{"num_attention_heads": 3, "num_key_value_heads": 3, "norm_eps": 1e-06, "parallel_block": false, "init": "normal", "learning_rate": 0.00341, "beta2": 0.95, "lr_head": 0.00906, "final_lr_fraction": 0.0, "batch_tokens": 131072}
Each number is 128 + 32 x the weight over its row's rms, rounded and kept within 0 to 255. Layers, rows and columns count from 0. Numbers have three digits each. The size before them is the row's rms in percent of the matrix's.

# q: layer 10 attention query, 384x384, rms 0.0475, rows 263-315, columns 0-127
# k: layer 10 attention key, 384x384, rms 0.0493, rows 263-314, columns 0-127
q263 091:126119146124131134088158076136084042095120146076111228103111157095151120116120145122115146064130177067186106093110078114131089137097074153140101104128079158162127149114088131040181125117158163073120148109155056113093095003112084082119093102170106098149176115112131120096173163162221183129118107078105151135081164127142091139147119117121114125113131146139160086100110139060150129128147
k263 093:146121142154117141115178105135144112120091117116088114120177164159151135160065165107120132157125175109214166121162134102123119148119086162103089090134118138166064088130095141142132088065184120105112113106152070143129170062090123083170095149121133121101162134124051127156127098135143066131060096163138109194110181139157110099050125154024117064107140074065224072120111193082132204144107
q264 089:119142103141100145140176147183108106207122120121128163160176102162103065116162131125130090135157089100148088133113109106056130184129112151112076163124130147114146133120103125103132105146113125108165111155122098207129145151092129184094093089077168156102178126167151067153132190127141118097123105179093146148103156140187115142120086155118153177206117129105095098127125163135107144078175
k264 087:096093126111090102148180104136152130167108116098130102139125120149164095150114102082156138160205127088168128093147117138135168073101127153120156133148070131150136170190137144064083115127112085118114134133079124104163128131104107085102107127114104110127153104147144097140143157116114138109198116124182140154115088094152072067157143087138174137122082060136104138101111103168125122151060
q265 093:115149098129176123176107119190161102150166167159086048120077120133085209136112143113123083125095142144109061126116089111095112162148104157185049122141158182116079109076093135159104126126158150086145109081136134134163149145111138160149127171172165108063118139126115150135147091133113107137149180169166098116127159173122109090189131090148147101078168110123133125111128132161119071091114
k265 090:160136093120109228180109139149133091079137123181107134080111093176142085140113098165079076168111091144120092135179122155112166112106137112098104167129130123039150137130125089174175115090164139095088097112131120123166142126146151141117108144127155064106178122037171099175132121119091113092167138134153146148174153115185079163165177097150124168104088197081100076110064123188138137148150
q266 094:132163152095124121120059118179148128102161097093154110112087095094128096082142139171101088096134163115170155164129191143143125130144118088152152128140111135107135183130169055114151153177118174097064114150108126086179135133149134098169055131148096158178109136067132093124139139086170121174137121171159185143122160126153122142172113113097152152133161176065130137115093122163151144176061
k266 095:084156134133105151083129117206120162080131124129134080110146119145159136098163109104075093122096131090111091074172121108174124158178114115121164151117145144074052093116127099114158143174140143119102118048125107093132115219170073125070093111106125128126115186105210087176147109092129165121142069105096127092156077191106112079132125146134159134094145138107164102170135047191143105188090
q267 094:130062151120111159110080157141160190092140072087125133176147130175108110180182207192120134093091166073085130100157115139123073084128108106129155143196219123104108155059115146160121172123133159148145108121122103127143130136171127121185155104162146167137073178077103119147129183089127132046151126131146189143115088130119156119120131092089118113124148124132135104166123134125131080137162
k267 091:142161159114109148104076104095117189156145086104108049138101103130123075176072136183083127107093115149138135081138137099127119090123127109102192157127137096160165108045059153167111149152114173103135134229133107170160081131104117072186165137143061221156141110095143144165138126160087145127135117158118126125108113111082088097125157135107169093121181082131120092142177135117137096136129
q268 095:123186163104157153101121083110124139105139058149109133157140123158078154112169067114133153085126176109071111109150154136107083163115151133159136108170104150109150137165111109145108092042167110147097131115097189105136135105129103113127136129073153108152104113164126139141110188148111167091149125148083155086094118138126182128188156146156113094149101100114149143124121115119172151145106
k268 089:144089117129150182061111112144112041197102146110112142143103163146109162096113145121172142098128112128135166136140126108104089116172184121153095106188069149138089141061052145143096055103161148142142141095154185113169113111095130100126135101116158127100105161124133124184133119135116155152132132176111129114092142117069023152139101148127123108142133126131063169159129139159155114123166
q269 093:138108124102144133113161045082125089161117190109118139141142086070125147159121135113152149128106127133068139133132118117113128140137120143140098181098176068139126202213133124109114182109137105181198135186118207119144136170060099196179146172123142094175128091147090089102129183079091113124166139117098139136186092118105160141101135095057093070141151088091162115110075156151137154131127
k269 091:108147193123140152108224179125129120124112126113096080117053154163102140083165103129095148076092137155108133188194143182098129149104148110169115171152152117146191124160138122111135156135177133123121120166145142146088062156149084154196098146147106108139084068208170109154168150121101097154141107095045053118161111088184153131098108150122189112155157175146125117172123141091124169067116
q270 097:112138138083082146148102090156134126202109134146155099142136128123115111057156113155115188122145106165156166101192155107107134149097119120132120156150133149164171100143217144162150109085118113090119139156129154144113095175191216124094094120114102072170121120096105130175162113141028170157164165121127150138075137111159122125118141130117168049140194126169108156118105128132113139089132
k270 095:075125137122117127074123111136155170109118107188140104203190099118125121112184127157153141138151117150107133165158187168154076163128128105098120183106144179158130156080150097172112186090117134168109128103095147136113065161120199106153118136138100100147126080133163119134146141140153162109101102116049136132125179153155144174152187115180146136110171109109126123171128121091074132108074
q271 088:123114107130095118150131125131140113088150114134130114149077097119153074160100144147114110132131222154156185174127124079122116158111153194112144087187129140105133078113142100203115076144105113132103070149143129098109129153109115141158161101118153159104117123126176113075147142130148114110113126162100117109159120090185117172113014111166111101142103120063150125151131131065187160122100
k271 086:081127157113135138124152138152114143098135116099090144144049204102151071119146163130106112198146105190135179137008120132138136123181144179087093125146167127065126057133081136119125100119127179106128210122122089101111103110115146103121167094109138119102157157114141110150110061145118065105094163100205119111200114151148150141166071173169090117119135105145099139145123157141149130120138
q272 094:127154097118120153176077132122141100135108147143143074122156152160105171099136134115129136170122149159086144157043116175144162126074124122073069134157120123175124071069133134143151064140159113142134067090092133165098167084078170181130054100086156163158183144128153183141120105106147129171119110160143111100158087130122143148165138173111155112090108098195114085069097156112119109154145
k272 091:125151116146135122123128108152160129038088125141118093142150207142148141104138138117213122217128123152100126059106164068154090197116102149065129131102107185157113138075073067179155099121131134188118113061118117136102154093169155113130061098136163145121153125112186157103091143144138149147180122084131122131111049180136113149156152074165133183111149095104142147108121082095174120109175
q273 097:187108151141051084158139135139123125088078137184181143111111115151165129108122124051164143130160041131144114142193158171075130105189084099203171114127127111063151113089138224186158130143106083130130094179102117166101127097181181127115116127106170169160068076088190094126096149146094112132172100131122141113053099077086114102195099131170142160186170070134111084117121171119178085089148
k273 094:089141155078122132153176125139083136113103093141160059105130113153129127159122131073178120114143117109146137127119150153181113148176079068166150155121113067108158159064074134135122146160099171064143156161088095161181176142145141148095161127146129089128139104110207107116142187183165155126166119115108124075086124156092124130140109130105102123161123092134172085083105191148135154084115
q274 093:103095129096211122139133114123145080097149170106161188173138157085129032133166116112134106124102139134107149129156120170127128162158112072131067133114102083140149091124054084166104042112123126051105115146129135170135162118128145140092155118130137132046129168181122209120099131137107158174132179178111121186111088111136084144144166156159100125114134110153159112172043150119122115143132
k274 092:145118131055125139137119042113087128133132151153147180131143071040122125177083098153147164152098137170032088113133117154133142164149116058103134140109158081121147043178139106104120034077134107127149157152115153132111110115141150119131071127117110136090180161135176186097113133123114071165075106138094171127120114103142131160126120159130094110150199154146131092133105113102135146105126
q275 099:118119169168172093186170176114124090162072168112094150196134140084052135147135149117163085140101098153112104103077132085140123145095158137138115129082104143111128119147160149119155174137113094086145123058122141111122170085133213144124131155104133069103072124092103178138116128151120125126117174098121173123168114107143095125145147088160107122122107136155154129156117133131178092176125
k275 097:120161115137121129115167187118092171223122131133098206121145121105097128183131113128134122157152123148128101123164106094157093127114134148093072085113133088159100120119139104166125168133102136071151178116149109144134113121187132109096141125125117147123137121145145176100119167161133133124135155046128103089163138105137096123112175164170133109092084082131123120088128110129178156138168
q276 095:094146155047119082129202129133137111065067102139077146139100121143159146144157112143074178162088120143114129195145134129106159139117071110158142109099125132127157148128111083087132082116128109105065103111139055111116159069182132132180105159168183151112155110153166166158116101090094065085093145141124115126135144134176155107146155091079177137130154120114109150094090150122112141108155
k276 089:155158133126150062078214146061153113153125149136125168097136046102146145135129094130142165128074087114109099141126189138132080146088163120136152143159111159085156110100119121115096073153102130149083089129093142141093121085117145156071106168115137103115143132107164170128178115114149116107100141189124129108094132098107160120096136156118123143152116141081142167103122137144177117076115
q277 087:175058099135113123087146092133134082129135145127069073188101151164172162170203126125132150106106111127202173101113131119142153071089170134120150056175154066185114122106160129078077161120093160149117051153160115115128110136109083143136124153071147140105180106130080202142123171121172086156153135133148163140165098155124056130144130123201127127096110131169127087134095126129108143090147
k277 088:126151054142155149157095159089081182080116138084125142117129120110129169156151133165147124118094143101119075150122148110145116144133069123074141070147162100131123120173183117181151098100083121098126139149138121184145141140106112183125134184083107196174115117175148147105164105024131055154091139099118107135115125094127116142100114070175169122128134136117180134138150149189084137163126
q278 092:093116086101139126130083061081127066072110136114085079139162164134138082107156140156120116155131179139126154152148150128113153151173164176158074150154146220116087157112119118042171134073098084140141121102099163121141143108163086108143116098181100172116119134189140155170112122208223147071111118122130149148179077183107123047177072072067161084154177092118080087104143123124134126098092
k278 090:094111106154135117152098103119087099094101170080056161109162118153112146081081179151137053130170141166113151162106148155113130148093128186072105096135149115124144101136159161088113153092163116141147182105146146222109124091160118142116076183129152112160131099115128125088102151052152132124136066111152091133177100102152079138110083164110135114117094112112085093107158177149181109107140
q279 094:133142136102162129168106150119170132112095113143187135135117114144140119120158090101081188112072130156144096123117141091104176138128150095124206181141122122150038121138112179134132100156140139102114181131078166155171143126116120149085075146138108103093127136141154086146132047116068195150135155164107183120091241087128184100142114108060115122093058123178176106143182061135117146113122
k279 093:134121110115150128119147099111182064132187094175153135127120142053122104121161143146116169069132165124174138139167140165171134130159122138143123101071144129135154102083097171100103057127137098073134101072059129078149119101144111216137177134084140138129102119117144110122087173161178195177124159140083162135066134091128190130112139072129136148120117251168089048137120093138093138087115
q280 090:073130139151117081161146146156116163178100140117147181142078078162138143109129131098173111099146108167067094150135122108120122138144128091121065132105056166124096110149107115124078073081163127170050132131169123123139170177163140113172151167121135155137136138139149098166125181148124119126128052169165123148178128141145153178081101163090132138141080095124148129157169117146138152198151
k280 087:119148158155182148177116162149170136130131097127091132146141100161135177094114090188136120105127120103104110164148136128144131110126131155111165159085147187060126127108063123178089143101051174172099139086156110098074138200078168143155091128067113122120144161152171083097047151139131167146145148095190134128161207213107136139137084177102083142181126063129153183119078153135115162136130
q281 092:161163151140105159072080119150147135166179099202146201155171149111091101109128147174112127150110111168108125134119111120131133168166080126166163137142145123159135151165113101135130169061088167074190073142108150114084141108168123163126104186127103094166142140127132115140156149091144127116155138130125177052162143084107152099092146150122120189153128120140119172141161174171152136137112
k281 091:156139110086093081106079176087204132139151134103086143101132146134183195137128114154179122125098116166155102127151107096169180152200128058178141159111068146169176138078098162174110107037154153077116079149136126150089124089087081138137148096190100106097114131146102095097147101128118186177108122115108132099129126078137164128165185149136097126139111119114114136158121110162160152076147
q282 091:130128112091122146137156124075127059109190169095173094145096130148138128130144141107124093041105076111147140174166181083136194031118093108138144156106097082110117103116101188099110101118113115138150096106100171136148136119102124149161148176134124103165139075150132133104147126114124175119108152180155090181126094126135111197150095160151124130159054124109170172167165118099165121131081
k282 090:142133111096167217131117097156083137094167140116214120176107149148114131127185126102128141111090144117114092142168229153136147108099186179143115134131167111139110091127153182081086154110164126140134070132158158106178180194174156115146134196138159109103149136149160136131146117126126168162175082146140122090159094124122129152091090097155102110108095118158102127170162150094158156102088
q283 093:221136130113131043188162106157089160082131126153171073178079117121070151081111162117113120159098144075111157151099114114118135107110142153113100113158116171133120185133137127118157112124093123153120115104076095135102113156140129165101116152190120121142083159150106133146107098146131158131114107133123168132172109173125130104162098162116061131147108129130106147139083142144177083189135
k283 095:160063116080138121110082113139165120058109131159145115160166162100133140134107103145121127134106126147090198176106160086151120091091122126155133143157133098168133146132157165135128075201118139139088110136111218113103106128117127131121138102114147158126174095114091095117117132173116156059059160061123172144148148141101151065167164112139112099105102126200115152083199166101155187106108
q284 096:067162119136111140155081097119180122104044123145130063108103118140093104137118166117133099124143165149156137121125133137135131091104152150088101131134136133088113090108107138098149150189144140099153131167172139122054086184163093157143164132093163067171168085105190117128181104075116113074123108156146153092153129167121127137137146164113164111154095138165104142105104141149145116153140
k284 093:087146133103080123147054131173169107113119114184159122115129112160095077113123157138112125169122173168146092146098173152177138137144141108090097114125159160071148117123119092097144147191156160171109156134092105089059074107185124105134161182137136106118091073152116126148108076131187138125082123108115180119154110167143128111138129095115150096128179111154040118092174122154151104145129
q285 091:086098161169153136135089114124169157124085144103063162135205100163179144123107148165129112114169130178079169099170097146136149090073122109164088158096115132048146110088110132145168187109143125118145151099153065110129178073155115129113123138107120093080154093144115164083082128167117135112093131150107152119131132148115173096071113181135101111153162149135139178099157134144141160077181
k285 090:169150138116145152143084097101136096143131146122094155116139142133107162174134112167162139146134115134054138135186151126126126128125071157116098112108135131132134114136067133155155152067136092099120125064163070090162125124140143085136150178119097127126110090140143178128077135095130136083127139102143119165083132155109102136138178159073121145072176133189129172099107144056134074143149
q286 089:129152077167107099126145139122129112205131123108139081086135165123127151173112129153086144078106116110107100162136102137154136153151075120115132136148109154171090132120125098145178158170142186096166134133115180107146177151179185102148133153144129159105119128160116167155102101122134180170121120127100170143081099088077167160139071161096107116106114104118184042113105154128124095146121
k286 086:130181145091141098100140148066141144127126069129123128061156092091164137151092137123057106175099064138114181104146111141114136125153151102173134137132117141086113161156122101089219158097133113131157124186144176148164184118086187158155154166150130144134150103154154170133127155106149166150157129085104164106122108161129144093149130115109132163161026135129144069119082154120118061147106
q287 098:144145104115095127120146129089070153096066136076138105226135125117143148126142160191102118117157117123161156124186103048192117149061114136109117131102128132140116130186080123118155133171110141104142133144113113144140129088150188129078198126171135077118114174083096177105127095137088137192159129101101086130090171092128106133126158147099160116071127132114139105081112137136094088098167
k287 095:111141148163090191101187073140086163126135131103167134169132144079130123121125084158137112117131173108107131171097139112107170187097086143164134135156120090138158141176119112162129119125158101078110098140181175136103151139181112127102116076137151088160110133086125199160145173149092100114127191144123058187085155099121092187099158184148126097138174125133126094116090108135147149161159
q288 093:112143092154108170178185173055132176108160155178117138143092150134087189174122133122135132046167196128123117093156118190105127113154059164097128100099144159188065151180136125167107117136157134076148133135112150150127189145099185139129118178114077124144118168096064106110134142135156132130119091143154083101136166133182078104145181164120073121153165081104146136093149145130189150125142
k288 092:129080136139150127181155158147109172158120044137108073127135147069116120170194078110140114093165116174094101114085133133091152122104095126118112115106111175145071139165131137152131102101115093075150126085120159145094196181097147134141126149166125140089192090120088112195097136172149103122047112115158127123159116099066090084068138186116122084119119139113149122139098133167168170142021
q289 089:202103120143071139145121168079117112049134122138101145129128145151113133157127089176116047132164133119102155071127162123169144112159156130108127124100049099170230148131086087067136139148173127146128146144158151102143169106214149103140121161122185120174143187107101134119115154080091087076159138049111082131133102112144106117107106110087117144179041134107140138122116142130106105097145
k289 087:137105121093157166112174135136132128105092074114155154127179155138106093173114085155132120183085142102121119123117133043082102121160136144143092086077110140104131174146061145113110136132146144103100142146177133099134147166104117114133133115104178133127124090151096098158131081130108049184064086070175151085182070135089123104179128095101144150130120092164131103167154144110119126128132
q290 095:181121132147178145127086120127169102094115110084118170113150111168082115072131184125065087185161154144152096119098074100149137066117117069120122151136172111137139118127154111116121135155086083086096139155149142161215079057112156133152154188172110114174116157098079130115125103160106074120157159102097160121102144098083145075122167186117120147136174114122123105154129118105105127120133
k290 091:135128111114143151142104112118168123095121125141221201097191130166088165128097163134121140127136168101155096137179105073155211149131195038154091079144152130171139132194195117166159112147114167151153146125089129158123160095123135151196157139147126103084163127135086110207139186123131138163144125153107133138124195084116126105072140097152134092140180126179162094154106067102104123109074
q291 099:134097135062115172102142148124122122189100134140145159081125147130137121160121062113158133141122172096105139136161169061134148138178127112164099162073123113089157093127124133141154107125124092166125065093177127098101159134094078096176132140120134120147107161088158032123131151073128154100206118090138161171109125189152151135099170169149122109164082130137121151067085097105190161142067
k291 094:137134135098106151101162162140152103146166116131107135127143172163178133133153110121182139115083152173135109125162111181123133158169117131172170078185166102114135138174109102149110122080154171148123118136193161125127123106126123106104116177119125148167179111085126092099138087087193040147129083240091158127127150110155183088088154150152160149133115132206119137126149133144129147109125
q292 092:083105048159189159101166094164094130189138189106102140164167100150108157110110120115116113097143148121129164157176157116116122134078160164160145118074116093078121085145146150118090109116123073152109169115160198129172169100147051079141102166140140130156158106103135123135077148136173162059141122210156155149089186085135154188189166139156159113161080113069097154117142114097167070143134
k292 088:132149117169157130159163134155119089111105118067136134180129118173097150107094070099122124123152113206119135152104120127130126153083158149090133094130148124125169130132094141150070168112148123204067144136245148126131178152183122149096128090057182181155143127104151132077081137084135105114201166135163108120151183084183136111093161087097150106167082110119112201126098125112150187152095
q293 101:114096151121093133124072084161168165116134095131124138127134187115103106155131159168130121134117135108105105094128149103179098155144088128153122090098107116149114120057101094103151113174131097145112114132110089132122111140155162064124076090066064147100144127156124151129101070120111111153175130165137154130128152125135126135105189110095103147103149134121119109112140085125136169095138
k293 099:102089131115121111157073133147088146069138134106155119069153175110144117143151183117092132177123109160157094099134145117199149155103097100070117077123131110127119145115092129115163083141060123025101103124118105126120167122149148073156115143060069161134140162094121156117104131069117121133145105130101207120130169170162084110150162146145147130145157153113167099160139098098134094140109
q294 092:108135148113118126085127136119160093144122104122148113091134101075098111155122142060161103128147139166119090101134094119121051109081118113119134103079129144125134121153098157114127096169102088134106097101133136220093128186080080131128143101135161132128133158094140116114120146092117081101062121154113122115170096119101150195121114137137072132141116161154131109120110079138091124109156
k294 090:127138171166109162072102138130107132155144087184113122154113125103106116109081059097081110146159171118127093114128101178160144054117173137110142118135207142161127125108078117184085161159113110111140085130092132202159095072132105134174101145097124097167101194086077078153098130100063128126141063165164092126181093154134185136186125077123095033117141111143100130092102140150127111178170
q295 093:125133148094093143165124064152097176098150116101140109136133161142148181063148115083110134077153172130141075159140101144179154080136121161138122108006113110154090120123135175083155131130169131138119079144121109134085177129173135163129108170146128108155165124116092110175159206159074189097088142157131142150104151126118124079079122156141120082074149134154127067094103151163093114171098
k295 092:127150154128084133095096125195146155089176069134122188184113130118129160110082139092128151097152093099141088203163146125137105123040156152098127106126122181090150159132131161143133125147164093114169113058161173142110135141116206181074166136171097135130139110151130128170129181123119152058133114104115187158108135133060099213114117148122125117144146112125127133132154115121141103120145
q296 090:161173071152159171143100128122129106127068162134172076151070164106121094138115101038113142062142064099156171096167086162130167117102129123196113109126117161082112097162099145084128121178154112154144118076145124117143088142111163127094131171102069169120089096123059115062145101072100111122109121093133108150175167119115155154083147133084065134100104124209065094093126106145153147161122
k296 090:164121115070159142128205132133105168119131166141135122107171123170141140109148133125112143140109123103074091145207076142127118125144154226131145121156081176087089121115119143131180144081112137208091039100182141086175143089138130116175091173115129136165156105103121153167204116120123179124099086127113137171104119195118136173073120111143163115073087086164099124109110111107101128099170
q297 095:144084142145118125153090105143163143075084158185179093106096132092162145158076087208113172120138088122051133130041145082158133178149134090100108124124139124101201114135052169126125102108148133164113113165078093110102117076103130102109136096143140126141132189126151108123135134133125160106107058177130168128129137154151124132169149178139125121126130141093147058067129076115112135076098
k297 093:116088088129129129109146072085128124131124158134147087094127126160085189114197067140145082097166155090126135118099144113099132108175092129105161126120194103155157129052098129086175113105188100118124097090103067098058148099124122127164143072097127123127131139136157174162149201197163092135116079139108136146143082120123118113153115161170142142087126194167106135118108138118122142131110
q298 089:112135103090125084120128075070109128147096170164120087059136123140035123136129106103122103100110137133119130075113136125130105085117149119129155092133156147144069123134179072119163128162103111120136098153129157128130115138110140150119116093088124105109106138106161125148020132168049138133137135121167168132168141132089048135121144122133142091152096108145163162119141126181200082110159
k298 091:098129207155151094140180096134146107100109137124118061124119117080092070103140075047103147114149143148180129157166126161130188144127141113110150103094169148085144146147187038103163145168135136160156152148094135137102164145145107107172105131121166136123133168122161151082153085117159104172156121053067192046151141099129108121123140083133121097146154153173089102165091144065118112135130
q299 094:146113114183148129095182092123097135152143107181124146122134113149147209120087108163088191206146106096127097196091146158136131123108150173150158066127127138114147159075094093101150105149201096104181131178108149119120143115133122088120153156182151166159091067115063177091160134131111088166116101176070096143129125078066114091164118145144183131107166087126123115137153144194132127115186
k299 092:124107115153123137078095087144060126096057131156146158109116157147032137130140173125049160109157123132105128111090147114151076082143109098128131153092118085145147171137150167139155138124174092089128070088105137151124109118106170063116134116108113181123100146152122130107096127131084100129137120099110150086086157111099078091094190150113116186121138159190193089106129090144096124104202
q300 096:067158127144139167085173130067087157161161146111144141111097175104202159144106180123172188101122132080108193114077164125152109158118160102123105132121136117116095086159103147150158110097167143137095116192149146121153103178141129129130127153107153113133084115103148096144132139090118124097154136125117091067100159162150164113182102147134104120129164104200095158098134103083157164121141
k300 095:120127056074099105112156125130083110191168131140120127139129133100137168056154149194096170114146083101155165141110154168118116128151111138144177106127165132085060112123086115151113108142078131118141099121096223086209120118097178093100111088121159116125094117173118152081104109145114111176157191188145071139134144153217151112164145118149152129116131097116133112129130078166169108106112
q301 094:147126144147146107136180099217161146088174092079117140175094090105134115091148149105099114086085163149128129193108123128095140082129152122117159126090162124180108079122110107164124108156182141176127152047165155132169131123095118121151113084125083063136132144084115106160172135082159124094145163163121113111097151198142112122045107094085169139090134163096136059181119143063041149164120
k301 090:144130140165127134139135133141082110080079163078110149134183150184178054107117138125130145134093206116116181113119112138160160127081110138165128133143124106135068068145189155158112073131134171162139130171154164078171124140169140139134139122171090179083100069127111128135203097109125128080114133127137118115145124173135147142139094072052118145112169177158103128135105092141063164150156
q302 090:082144177107158084122198176092148061159109116172080166142137087170136122110071117149159174112103116105117167102094099141139119113172127129121183165079129178145071118088079125125089097106151101134160163130105138086135166088177059226119099165125169136103012135150075132080123107110138101170128079077104190158177117084186126126142103091142132129147148167157104162137123117096108132149123
k302 083:147110171118111079105148115118099141141113141139111158119158138064068155120106112104129216123074148116114190164077104115140182099146086117167135137088074134110144099133076119147175108137133150109135189124165132100182130078082122127197139101130166101116127108207131154140084119144098117146101131193121137187129214130114089123074131140135201153141081113198069095132114181046096150142115
q303 098:124144140116151123148126133203123124130148126171129132086089163124153105157117180106235111096179174149144110155116121124112084098150124129138136151160142173138113175129143156057159143084148081125165070105103108093092189115138087172120150102110075141137166107163110117125070047152103093117093106103102113185067171098071043146140119147114104096139090154152148091135137164100085137116124
k303 093:128135068135116134151150174138144084106173130136146193111094160151120126142122135052143185143138126131131096150104098164079166148188119174102101136159137106129117118138106145146158133149154082126157085154163085113106158123141186190186139092121100104084159127147085130140111142176138106126152096090171126165102165127144121152122116157105113163090098124133148098140135159090093144139132
q304 090:127148136130139119193204119126116127140141134138167144144126092118123149115097137068137145101167125102105137124166122126097165084110106090124113107127107088186078091162213173110124136138128145137124156115136115140116107127108114141088193207142096099124136141130171126090127079092139133110063142105097106117051187152157121124073235149148159117098151140008158113130158104120120142154078
k304 091:075124071142195131205191170183153092148133128147193182111091115095152120087177071125105188132156143126150124118109121098102155101125084103147151187149120119133108161155137104082140123076175134144163127090153144126113113180137121154169142232180072108176127118117108126111108107136186149156105171119136116092090204157162131147122153111150139127130144136075133100143128127142085162165189
q305 093:104084121061097153136146079115123070134057138130155124131102069100154142159134147083086106179071131148119037080133162163140166048136101162121105132136166130075186129161100083114152147154090178059133078036129083088101160090137139050085141169126102090135159092132112057131102111117139126171094120125117128161147171172156124085125151100172198166173107138186108127083100139115159126134110
k305 088:121143119112087169092107069132126081065097177184161128056086156138157117144086122074124101166118120125133073110120105130098134126129055105131070162146168132076164155141163068113140160141139078092063102088104122161089147156125141120114121143166108166075137148179109148116168150197103096066108130125116158143099136168150149092098122122169115077126146100132153173107145157190158095077088
q306 087:133064144114166131146057141161100168122095160105149088075105131160050119156136114117129148079139133125086137135084117067121114085100106177114133147140113087143122098091107174131112142098193131113082152168121095085094140111086167160147110099077110123140124151161114140114211155197182127109156155163106160187101169160174118085114078169134151136112111109133168148109104147142144157170179
k306 086:129159122186162117158130119103108096110110167132198113123166155132129081126155177164106147160098181113137128126112090080123110063107116144055125108142143106137137089120153115152224110062110138127133128101159163136071151142140131155115128182114054059148079159155114074074112120167138115179168117092114188119066089191104068096081102130142153150106114071158126123144136113177130133191098
q307 098:108130121170141116177105121105143188102143098139149139133113118096119134124103123127120146115123077135164148068102152118099158101099165170154204070126120127055089043121138070130131118128159128122145081060133112166078110197148126119133111088131151117151149156091173134139140145078201088183149115127142135150107142177151127113128154122116175080106055103085113124124098109162114127174122
k307 099:141147093152123152183133153131133160099064094118155186142143153096125085104133136133164089100158117107158148112109154081148115130100076138146130127111108131142103138127142132096030136159209194144147113115180092139113171095117180157072116110047147168131152188086121169105152131116125102130137158156154126171066165105141178152117139083157144166128119082108117167088111116173130097152137
q308 096:106149145153156081088124111111173158091133179119153113124125114112129141139124118111088131184143132156112149119120116144122136049116124143108173095149140116119079097125114184119143101118069150136116124130097118104098099186102159139088116080129142141110152152125145143168087189133110146126101173147131159143178154110123130085086155125120101192155157146176135169108166159139147182104155
k308 092:147053117154203150074119165085163192118115129146185106020131126112143089066106111122093143083145088102159095114054113128089154129164133124126147097112113211134130115124195184129136138139091105084094206146188150139133092091157124119102129182143135114098094155096132146144143157131100167085124168141116127125171139149130118120076087129113159150104135128145122139162161093101141163164157
q309 091:156115071110197182099127144130175125144113088153088126118134145156141131127141088078162150166106097136105114180142064141170149121131151083141152198156128192161191101073157103100118100081128068126119145165148128145053139098144102161129106083146098147113163128137095098063137116049097142139153139146097109154131089123138100053091094136100116154099095131132073128075069153082161157073146
k309 092:058099186132141098115131193125172097146114142156109182101154143157140088084078161110191160119173133091126104116203139192183126137074172156093134146138116150134079110097142177166144036128122152115164162135047071127074173138089143107162106141111133108102132057213078093106050158069142116150161080181109118173116085109191089135142110153130132132149165115142122118063154124138182215113146
q310 092:167076188100080094171097123133163117117120094135098104097103130113098138109140162139036146172163156128137118090115129087165137144136131095147154146111138133161129130101089065135117106102145121076154163162182089155114050154111071151123087129153156138087157163087147055157164154160171136092154129150122140061187065071107085091099130102186187077138151133120135150120107174157161139163127
k310 092:090109178098156044165109087070151144137142108140076127129187126141104112090164193152096162187194130121100052130140101158118112087134118129188129111106131108114147162155171127180068120108183137080110154096129088166127092175098111045149122102106114123147142116130159071101158086075149135107119106147079157138103150147059101145134156079139198099175171154089086118154126078152157147151106
q311 096:140125164144080108126113203160119088188151092125090139084112105169068151191169106119100159118174091155117127167126074177085166158085162127148138170091105056116196170124123010127120093145146134173146072110122082136150127208166127165122184115161126100099135118166149103123081102186092160091118094146165173111116125131141208081124093147070122079156127129170152150117137116119166140137108
k311 095:139162112177113161141136136121208155125146097070062113088104149143085166111165074157170107128208111158085137128145094130104169075103059123104106112132059102042135147105132064113100120179108171161142145104164153104157139056102086112085152123149092139105126069132135120138141120197181151116172040102154095122106180102102164120120159132131174115133116153160154103126113093164109162111155
q312 090:148156198169096090116116140139122150149149126149070146097138097054133161153087155120112103023198089109107100165139107153184096138102089076110105162164081165132209095108138132170110107102150109116136105126107162162079179099118175185136099147072070182103149086118123153155152147122107140149136108098122088145109093118112177131111142127154100133124167147128141149124136100097141140153132
k312 091:144163123158132080080104139158144098097103103149118136139155101088073167156085149129167144068140089124065126125156102125133110167091100122116086147169122127103106115095111131168141134085076091128136182149057099108118123137101125170153108111086103159069111172095097121164149135113090167138115122100106087101118120169132156143082097166155121153127104141053160212153105107109150148067110
q313 088:114142153141092117204156149108164123152179072145219174131129159106154175093116125089139106113127110130138172154133132096190144159141111108088122163081083137152159158130125159110065115121153159052126174103065145082134185166161112157147125087068152191132106126077114096138143098112128121153101131172096165098117116115201131118164111111189087117122115155082157138167135145047131129065159
k313 088:086120166113160200195095099161122067140176085076117215137111087082168128156130127081196180108157104101100151165098132100129151075172122092082141136104102128163158131104121104172138055132114117116164158122100101050146164127153155128086088145086150130177141073165110062123114193181094181137129081167182142139130111134160131129108138124166145124119120176109127129113109076092120251113111
q314 095:155088081133159087161034136128180045143186126146164140096188184125142142083121119115174144174080158136181148168093171148078089151091138106143120121107076142152127206177113079155157143075045148115085133117162143105189089083144119128083116153162117075119131117110185130104073112078135080145141132097114108097128125101115124041155113144111129097115114110148148120176150162124089071157062
k314 094:121159071089130108185199146087156059151154174094100173130137095072116133133145159107105128210157187142157134107177169162111092160081139157145132128108063118183163151124190167171074107155163095173141157138123152090186154135143161130149139159159145106121144131174156120157123098068183110120155123104110139096142149153158161072121051135113098148091149170203112088159066141103126113127126
q315 100:099191139090088158118068117156109057099136144087170138141156135151112067097095088143090111121124122157109104138152125170143089156067155121116137055127095178087077115112044127110128138078091153136088104104081127131118163199131153096122145125119144098081149130120146117163136101093087135115131139089123123131103056180142106125180090085112097150132130126139169103133136130129205088120185